config.yaml
n_layer: 11
vocab_size: 2048
qk_norm: false
bias: "all"
tie_embeddings: true
parallel_block: false
init_std_o: 0.0
init_std_down: 0.0
lr: 0.00443
beta1: 0.95
decay_shape: "linear"
final_lr_fraction: 0.0
seq_len: 512
Each number is 128 + 24 x the weight over its row's rms, rounded and kept within 0 to 255. Layers, rows and columns count from 0. The size above them is the row's rms in percent of the matrix's.

# layer 4 MLP down (transposed), 640x160, rms 0.196, rows 216-235, columns 80-159
size [ 96  95  90  88  94 128 108  99  87  91  95  89  89 102  95 100  94 123 102  91]
[[125 161 146 114 169 156 156 142 125 143 127 132 113 127 125 136 124  91 150 140 166 113 124 167 118 108 108 101 165 120 139 176 120 151 102  73 130 161 188  94 147 162 121 121 133 108 133 140 124 124 135 161 127 102  97 145 160 106 132 104 118 120 122 179 164 100 132 123 130 117  86 115 106 146 109 146 137 140 154 128]
 [108 145  97 101 129 126 145 136 156 131 155 143 128 160 140 104 112 138 124 122 135  74 145 116 171 131 152 135 169 162 123 155 148 124 105 128 111 150 164 129 133 135 172 147 159  88 145 111  81 106 134 160 111 152 131  97  97  81  86 107 139 142 125 130 100  98 129 123 100 128 104 110 129 142 143 130  99 116 136 142]
 [172 137  99 138  96 118 128 105 149 131 138 119 100 100 147 149 116 156 116 130 134 135 125 150 117 121  86 125  82  63 116 136 126 113 136 119 132 123 149 150 114 154 155 169 124 114 108 110 131 101 138 162 115 132 120 159  88  99 139 110 155 126 120 127 151 125  93 120 135 113 117 107 159 146 112 172 149 146 136 167]
 [126 177 149 117 196 146 165 148 179 125 126 104  96 141 114 123 132 164 135 128 174 125 128 133 104 123 121 156  76 113 178  96 101 102 104 164 126 145  77 177  97 109 109  64 118 112 155 105 126 130 139 155 112 132 130 182 146 110 109 112  83 158  94 150 163 127 139 104  94 118 128 145 100 151 116 116 121  85 149  74]
 [128 138 131  94 122 161 136 104  94 109 173 147 126 100 156 147 131 136 110 140 149 155  94 133 152 119 142  98 112 123 121 152 151 177 141 116 119 125 122 141 148 105 161 169 133 104 158 117  94 123 177 129 120 159 171 135  97 101 122 145 155 150 120 126  86 112 122 118 117 112  68 148  88  91 152 120 139 139 138 131]
 [127 129 144 129 111 151 112  97 104 181 189 141 140 137 105 126 149 135  90 130 138 162 155 132 112 149 138 138  96 145 139 118 139 174 152 143  73 131 148 141 129 108 119 158 105 121 109 131 107 133 103 131 131 138 141 158 131 173 187 100 115 138 149 121 126 165 128 108 117 117 101 143  96 137 126  76 107 131 108 153]
 [148  86 107 138 153  75 103 137 123 105 139 161 128 133 174 111 148 133 141 109 137  98 133 134 114 136 124 109 172 151 124 141 124 159 172  80  94 145 130 129  95 137 102 158 133 128 163 122 158 106 137 155 147 124  97 143 151 131  77 129 153 100 128 141 123  88  95 118 118 132  84 116 107 152 149 110 134 108 133 143]
 [ 92 132 131 141 153  92 116 135 140 133  76 117  96 136 165 161 160 153 141 133 178 140 115 119 134 142 121 145 168 101 181 125 168 141 143 123 133 119 139 143 110 150  96 113 111 151 115 142 156 114 112  89 132  96 108 124 105 152 138 132 128 145 125 148 162 121 130 143  91  93 119  87  89 102 133 119 155 116 132 133]
 [116 107 126  95 112 112 183 107 111 120 154 152 155 162 148 130 164 113 118 116 139 152 115 152 145 164 132 106 116 169 140 109 105 171 147 132 150 132 154 144  77 118  84 136 142 158 102  86 132 125 131 140 128  96 146  86 131 155 108 140 154 138 138 119 124 136 152 106 126  92  87 147 130 128 147 105 102 123 164 141]
 [166  96 132 130 145  97 135 170 115 120 152 121 170 120  82 150 113 185 123 132 122 131  91 144 153 169 105  86 151 125 166 128 105 188 146 100 135 150 144 133 110 124 103 155 163 116 126 153 126 125 130 161 112  99 163 124 111 170 161 135 140  96 139 113 112 123 122 141 118 154  98  95 112 154 138 130 110  82  94 140]
 [140 162 136 121 102 132 106 126 162 167 134 120 104 155 158 152 168 136 101 113 143 136 115 119 152  95  83 134  86 130 167 111  95 160 106 179 143 102 129 114 159  99 123 157  96 113  99 122 143 139 123 131 141 119 178 158 107 156 137 121 131 121  89 121 114 159 134 142  93 109 104  79 115 105 150 139 147 162  76 133]
 [155 155 122 108 139 144 134 125 121 112 140 130 144 126 129 140 143 147 133  82 115 125  87 163 161 189 122 146 143 146 131 148 134 129 137 117 103 148 127 132 147 129 151 149  56 151 134 109 161 120 156 140 129  85 117 159 118 144 124 130 168  82  89 131 131 123 111 123 163 141 111  87 138 127 148  47 167 112  76 133]
 [139 118 108 138 135 133 121 189 153 108 132 118 164 102 149 135 116 171 147 118  62 119 113 107 110  93 159 115 138 141 108  93  93 105 126 147 121  98 112 108  97 130 167 126 135 111  88 142 134 114 134 108 159 152 186 150 154 125 102 101 138 142 167 154 116  74 163 151 125 108 114 154 142 136 194  95 164 148 135 136]
 [163 120 178 118 118 154 100 163 129 151 133  99 125 108  83 107 145 128 154 121 169 148  95  92  93 123 114 145 109 136 111 110 178 106 145 115  77 145 121 127  73 149 119 147 110 109 146 107 113 130 168 138 114 140 161 103  78 141 178 144 133 119 117 133 117 112 157 113 135 164 170 123 117 112 121 113 126 112 169 177]
 [125 142 121 151 131 148 131  97 143 116  96  90  75 147 118 101 143 151 121 108 163  87  77 145 130 143 142 128 136  96 104 165 117 142 112 118 110 170 127 179 120 132 134  98 106 164 130  96 123 145 127 145 119 116 147 181 132 152 102 125 102 116 139 156 131 128 149 109 135 112 142  97 125  86 149 121 106 132 124 107]
 [110 141  78 124 148 125 162 117 128 146  91 178 139  97 139 123 148 145 134 158 117 128 121 158 156 130 142 127 105 132 160 122 103 103 139 114 124 171 120 118 144  97 139 115 135 144 102 130 121 142 119 137 100 100 119 119 161 150 124 127 133 124 159 154 195 148 198 103 175 124 126  87 149 120 126  94  92 138 102 104]
 [125 116  94 116 119 117 129 111 164 116 126 141 140 101 134 141 105 101  84 134 156 126 131 153 131  92  98 105 103 106 113 163 125 134 146 126 167 175 148 143  72 128 142 154  90 137 125  86 137 105 138  95 124 164 114 122 130 135 120 176 115 123 126 118 111 139 184 131 155 114 107 140 119 100  89 161 156 129 103 143]
 [129 100 110 119  69 138 140 119  90 106 151 135 118 133 101 125 125 126 180 141 134 129 139 196 116 139 110 103 131 105 165 136 144 109  95 125 129 122 131 121 127 143 103 124 142 109 121 139  84 147 142 150 114 130  83 117 125 108 126 110 123 109 124 120 162 122 131 147 136 148 116 170 139 153  82 168 108 107 161 129]
 [115  78 137 109 126 154  84 144  80 124 126 112  92 133 140 120 166 144 116 110  94 151 113 163 105 127 201  80  67 124 109 166 112 131 149 134 142 136  96 141 125 115 158 130 176 101 108 134 130 133  90 119 139 145 112 177  67 146 137  79 129 151 162 120 126  69 148 112 141 148 113 163 164 149 146 154 172 138 139 120]
 [113  97 113 119 165 153 147 120 100 161 108 138 114  94 100 129 115 137 123 184 130 131 110  79 101 143  73 140 110 145 143 165 152  69 136 124 149 118 153 158 136  98 127 132 142 129 129  96 143 122 134 177 142 132 114 147 120 133  97 121 137 162 141 146 122 162 122 109 151 119 118 189 137 161 125 162 150 112 134 143]]
# layer 4 MLP up, 640x160, rms 0.225, rows 217-236, columns 80-159
size [ 97  84  94  96 100 102 103  96  96  98  99 101  97  90 100 104 105  97  90 108]
[[120 135 112  75 124 106 133 130  77 121  95 120 181 120 131 152 126 117 100  83 107 115 116 114 137 119 132  79 137  99 156 121 181 115 125 129 153 141 108 140  82  93 110 132 145 115 172 152  91 127 131 104 123 126 163 129 136 160 138 111 131 124 115 155 118 137  67 184 152 195 129 121 140 103 170 133 122 133 149 146]
 [186 128 143  93 112 166  80 124 124 115 111 137 129 117 145 112  76 117 141 126 114 165 182 120 109  98 150 132 140 154 133 139 108 102 106 112 129 148 152 132  94 101 129 118 116 137  88 135 122  81 143 105 133 148 128  64 138 162 123 127 112  83 121 121 126 173 125 128 102 139 119 117  86 115 158 141 114 152  89 150]
 [157 140 110 152  67 118 141  81 160 123 114  82  94 125 171 182  81 131 136 154  96 104 152 130 108 139  98 145 106 148 124 135 127 128  80 139 113 128 117 116 135 120 133 114 168 113 127 109 161 105 122 113 123 134  99 112  97 148 128 151 129 134 148 117 109 153  77  91 145 141 166 125 123  91 138 122 123 121 131 124]
 [ 90 110 114 124 121 137 124 123 134 125 114 114 111 109 164 110 181  78 115 139 108 115 159 129 117  99 108 139 109 111 125 142 176 150 152 117 116 162 124 188 102 108 115 136 114 159 143 107 149 117 150  94 128 130 138 122 145 112 162 127 131 113 143 137 130 163 125 106 110 140 155 145  92 145 100 108  94 135 131 148]
 [125 112 170 132 117 173 154 158  87 106 147 157 102 118 112 133 130 122 144 111 118 143 137 128 112 167  92 102 125 152 148 117 101 122 115 132 139 152 110 156 163 126 116 160 131 105 117 123 110 143 132 139 140 136 121  76 133 161 130 154 178 111 152 174 158 152 109 147 128 147 109 155  96 148 116  97 158 117 123 119]
 [164 119 110 106 143 138 102 160 140  98 102 121  93 185 163 159 104 162 149  94 142 139 136 171 105  96 120 109 140 139 109  85 146 151  92  98 109 110 136 142 177 109  98 152 173 139 133 125 150 138 146 143 103 141 111 149 146 155 126 148  89 130 119 123 110  93 141 146 126 148 125  87 122 157 115 124 113 136 127 163]
 [155 113 155 136 157 106  95 115 117 129  93 144 110 119 109 127 119 112 121  82 107 102 139 145 142  96 109 143 125 158 123 122 174  98 110 151 113 161 160 180 189 115 147 140 134  97  98 120 116 141 136 100 114 126 134 145 159  99 138 127 134 144 155 129 110  93  95 113 161 147 161 106 120 130 113 109 120 119 128 115]
 [156 142 190 107 167 150  93 132  91  81 115 134 100  89 209 111 157 116 114 125 133 147 145 150 139 115 115  87 113 104 109 124 111 121  96 107 122  95 127 122 115 184  92 162 140 145 125 151 123 152 104 130 100 136 147 121 144 156 121 116 113 126 114 103 118 165 118 110 137 125 147  85 144 105  98  98 139 140 109 116]
 [150 153 145 113 125 153  99 100 126  89 154 145 136 144 154 142 138 133 119 149 150 119 115 120 135  92  96 116 120 109 120  86  84  97 131 134 133 148 182 131  95 129  88 117 141 105 119  90 130 146 101 130 151 195 165 165  97 149 117  97 141 103  83  87  89 168 123 140 161 137  90 129 131 166 103  97  94 106 103 133]
 [104 153  99 134 128 138 164 163 148 160 124 122 109 157 132 118 103 120 108 125 155 112 178 131 116 109 153 154 126 155 150 114  68 140 136 113 109 114 107 155 113 147 138 113  92 114 145 138 131 142 113 131 120 148 169 111 122 159 136  82 167  72 107  88 137 139  73 119 158 139 120 100 107 135 134 105 109 100 106 111]
 [116 169 120 119 131 148 140 142 120 150 158 137 115  86  81 106 163 112 142 150 112 162 112 128 120 124 127 113 150 160 139 105 142 129 106 132 131 117  77  81  94  99 133 131 101  91 175 159 120 173 108  94 123 125 157 100 106 121 122 116 159  61 100 148 126 158 148 111 104 172 129 155  93 144 110 106  81 110  92 158]
 [137 157 158 137 118 149 120 124 132 131 106 116 115 118 178  95 136 118 110 134 136 125 137 114 131 121 132 111 112 140 136 122 153 123 140 102 109 158 109  75 135  96 155 113 131 153 157 114 113 138  76 136 151 142 148 142 123 137 128  99 101 147 119 135  88 182 156 133 174 138 116 118 115 147 113  82 110 132 117 150]
 [ 99 153 104 129 112 140 110 139 137 137 132 106 124 121 135 131 126 146 146 119 123 126 110 122 130 111  94 151 162 115 134 128 129 104 186  84 126 121 125 101 140 123 136 129 121 151 114 133 138  75 121  94  99 132 152  75 147  94 166 111 132 114 100 129 118 172 131 140 108 139  87 138 151 133 108 120 150 148 100 157]
 [115 164 131 112 132 125 163  96 152 122 170 109  74 140 129 118 126 173 155 137 160 163 131 105 153 132 115  82 105 122 143 154 110 136 125 139 112 163 128 138 113 119 127 147 134 171 158 111 118 130  97 144 128 142 120 108 173 159 141 123 131 127 153 145 113  93 124 127 117 166 177 101 154 127 128 127 144  93 142 148]
 [122 170 120 113 142 174 114 161 161 135  86 128 132 140 138 168  85 125 145 156 141 115  94 132 157 130 113 150  69 100 131  72 119 116 168 181  83 111 110 148 158 156  99 121 123  98 125 133 162 123 127 179 163 123 117 145  95 132 157 122 112 117 101 144 191 151 122 107 138 103 111 101 113 142 118 174 100 140 104 138]
 [138 131 121 132 137 118 173 180 115 144 139 116  61 135  84 126 137  99  95 130  87 153 130 115  92 139 118 159 128 159 176 119  98 154 120  85 126 114 105  98 137 131 117 153  99 117 117 138 120  82 108 112 134 146  98 130 145 130 131 143  96 131 118 107  86 127 125 157 106  92 131 146 114 131 123 143 147 147 153 170]
 [106 136 129 158 151 144 122 111 120 135 152 119 109 132 166 140 103  89 151 104 125 129 119 153 145 125  76 190 153 100 100 138 120 137 133 110 140 131 122 104 118 132 154 135 125  95 120 115 146 121  73 115 126 139 148  90 142 139 122 168 110  87 103 118 139 149  69 110 200  99 129 125 132 156 126 134 132 136 128 116]
 [123 144 121 136 109  90 127 114 101 123 134 126  90 164 102 141 122 155 142  98 133 111 133  85 128 114 134  90 163 169  57 110 141  89 117  90 120 158  86  68 117 170 122 150 152 137 166  62 150 149 120  73 136 108 145 127 107 170 167 102 119 116 145 132 160 154  99 153 133 104 139 124  84 118 153 117 159 100 132 115]
 [148 181 126 128 144 105  79 114 100 119 145 114 114 162 132 123 124  84 121 130 125 175 129 124 127  69 131 137 153 165  93 114 152 141  87 121  93  93 143 146 162  94 132 119 136 126 118 156 130 117 145  88 118 112 131  71 180 121 120 154  97 119 142 123 123 127 136 168 162 195 139 157  94 127 113  98 110 156 129 148]
 [132 144 142 123 147 122  94  85 134 188 146 162 112 157 147  98 120  93 116 159 157 126 135 109 130 125 116 104 149 122 177 109 117 131 119 165 119 141 142 138  98 147 121 133 121  53 129 130 127 148 114 140 153 146 144 146 119  97 149 102 131  71 127 119 100 135 154 155  99 116 151  78  94 138 136 120 146 117 146 135]]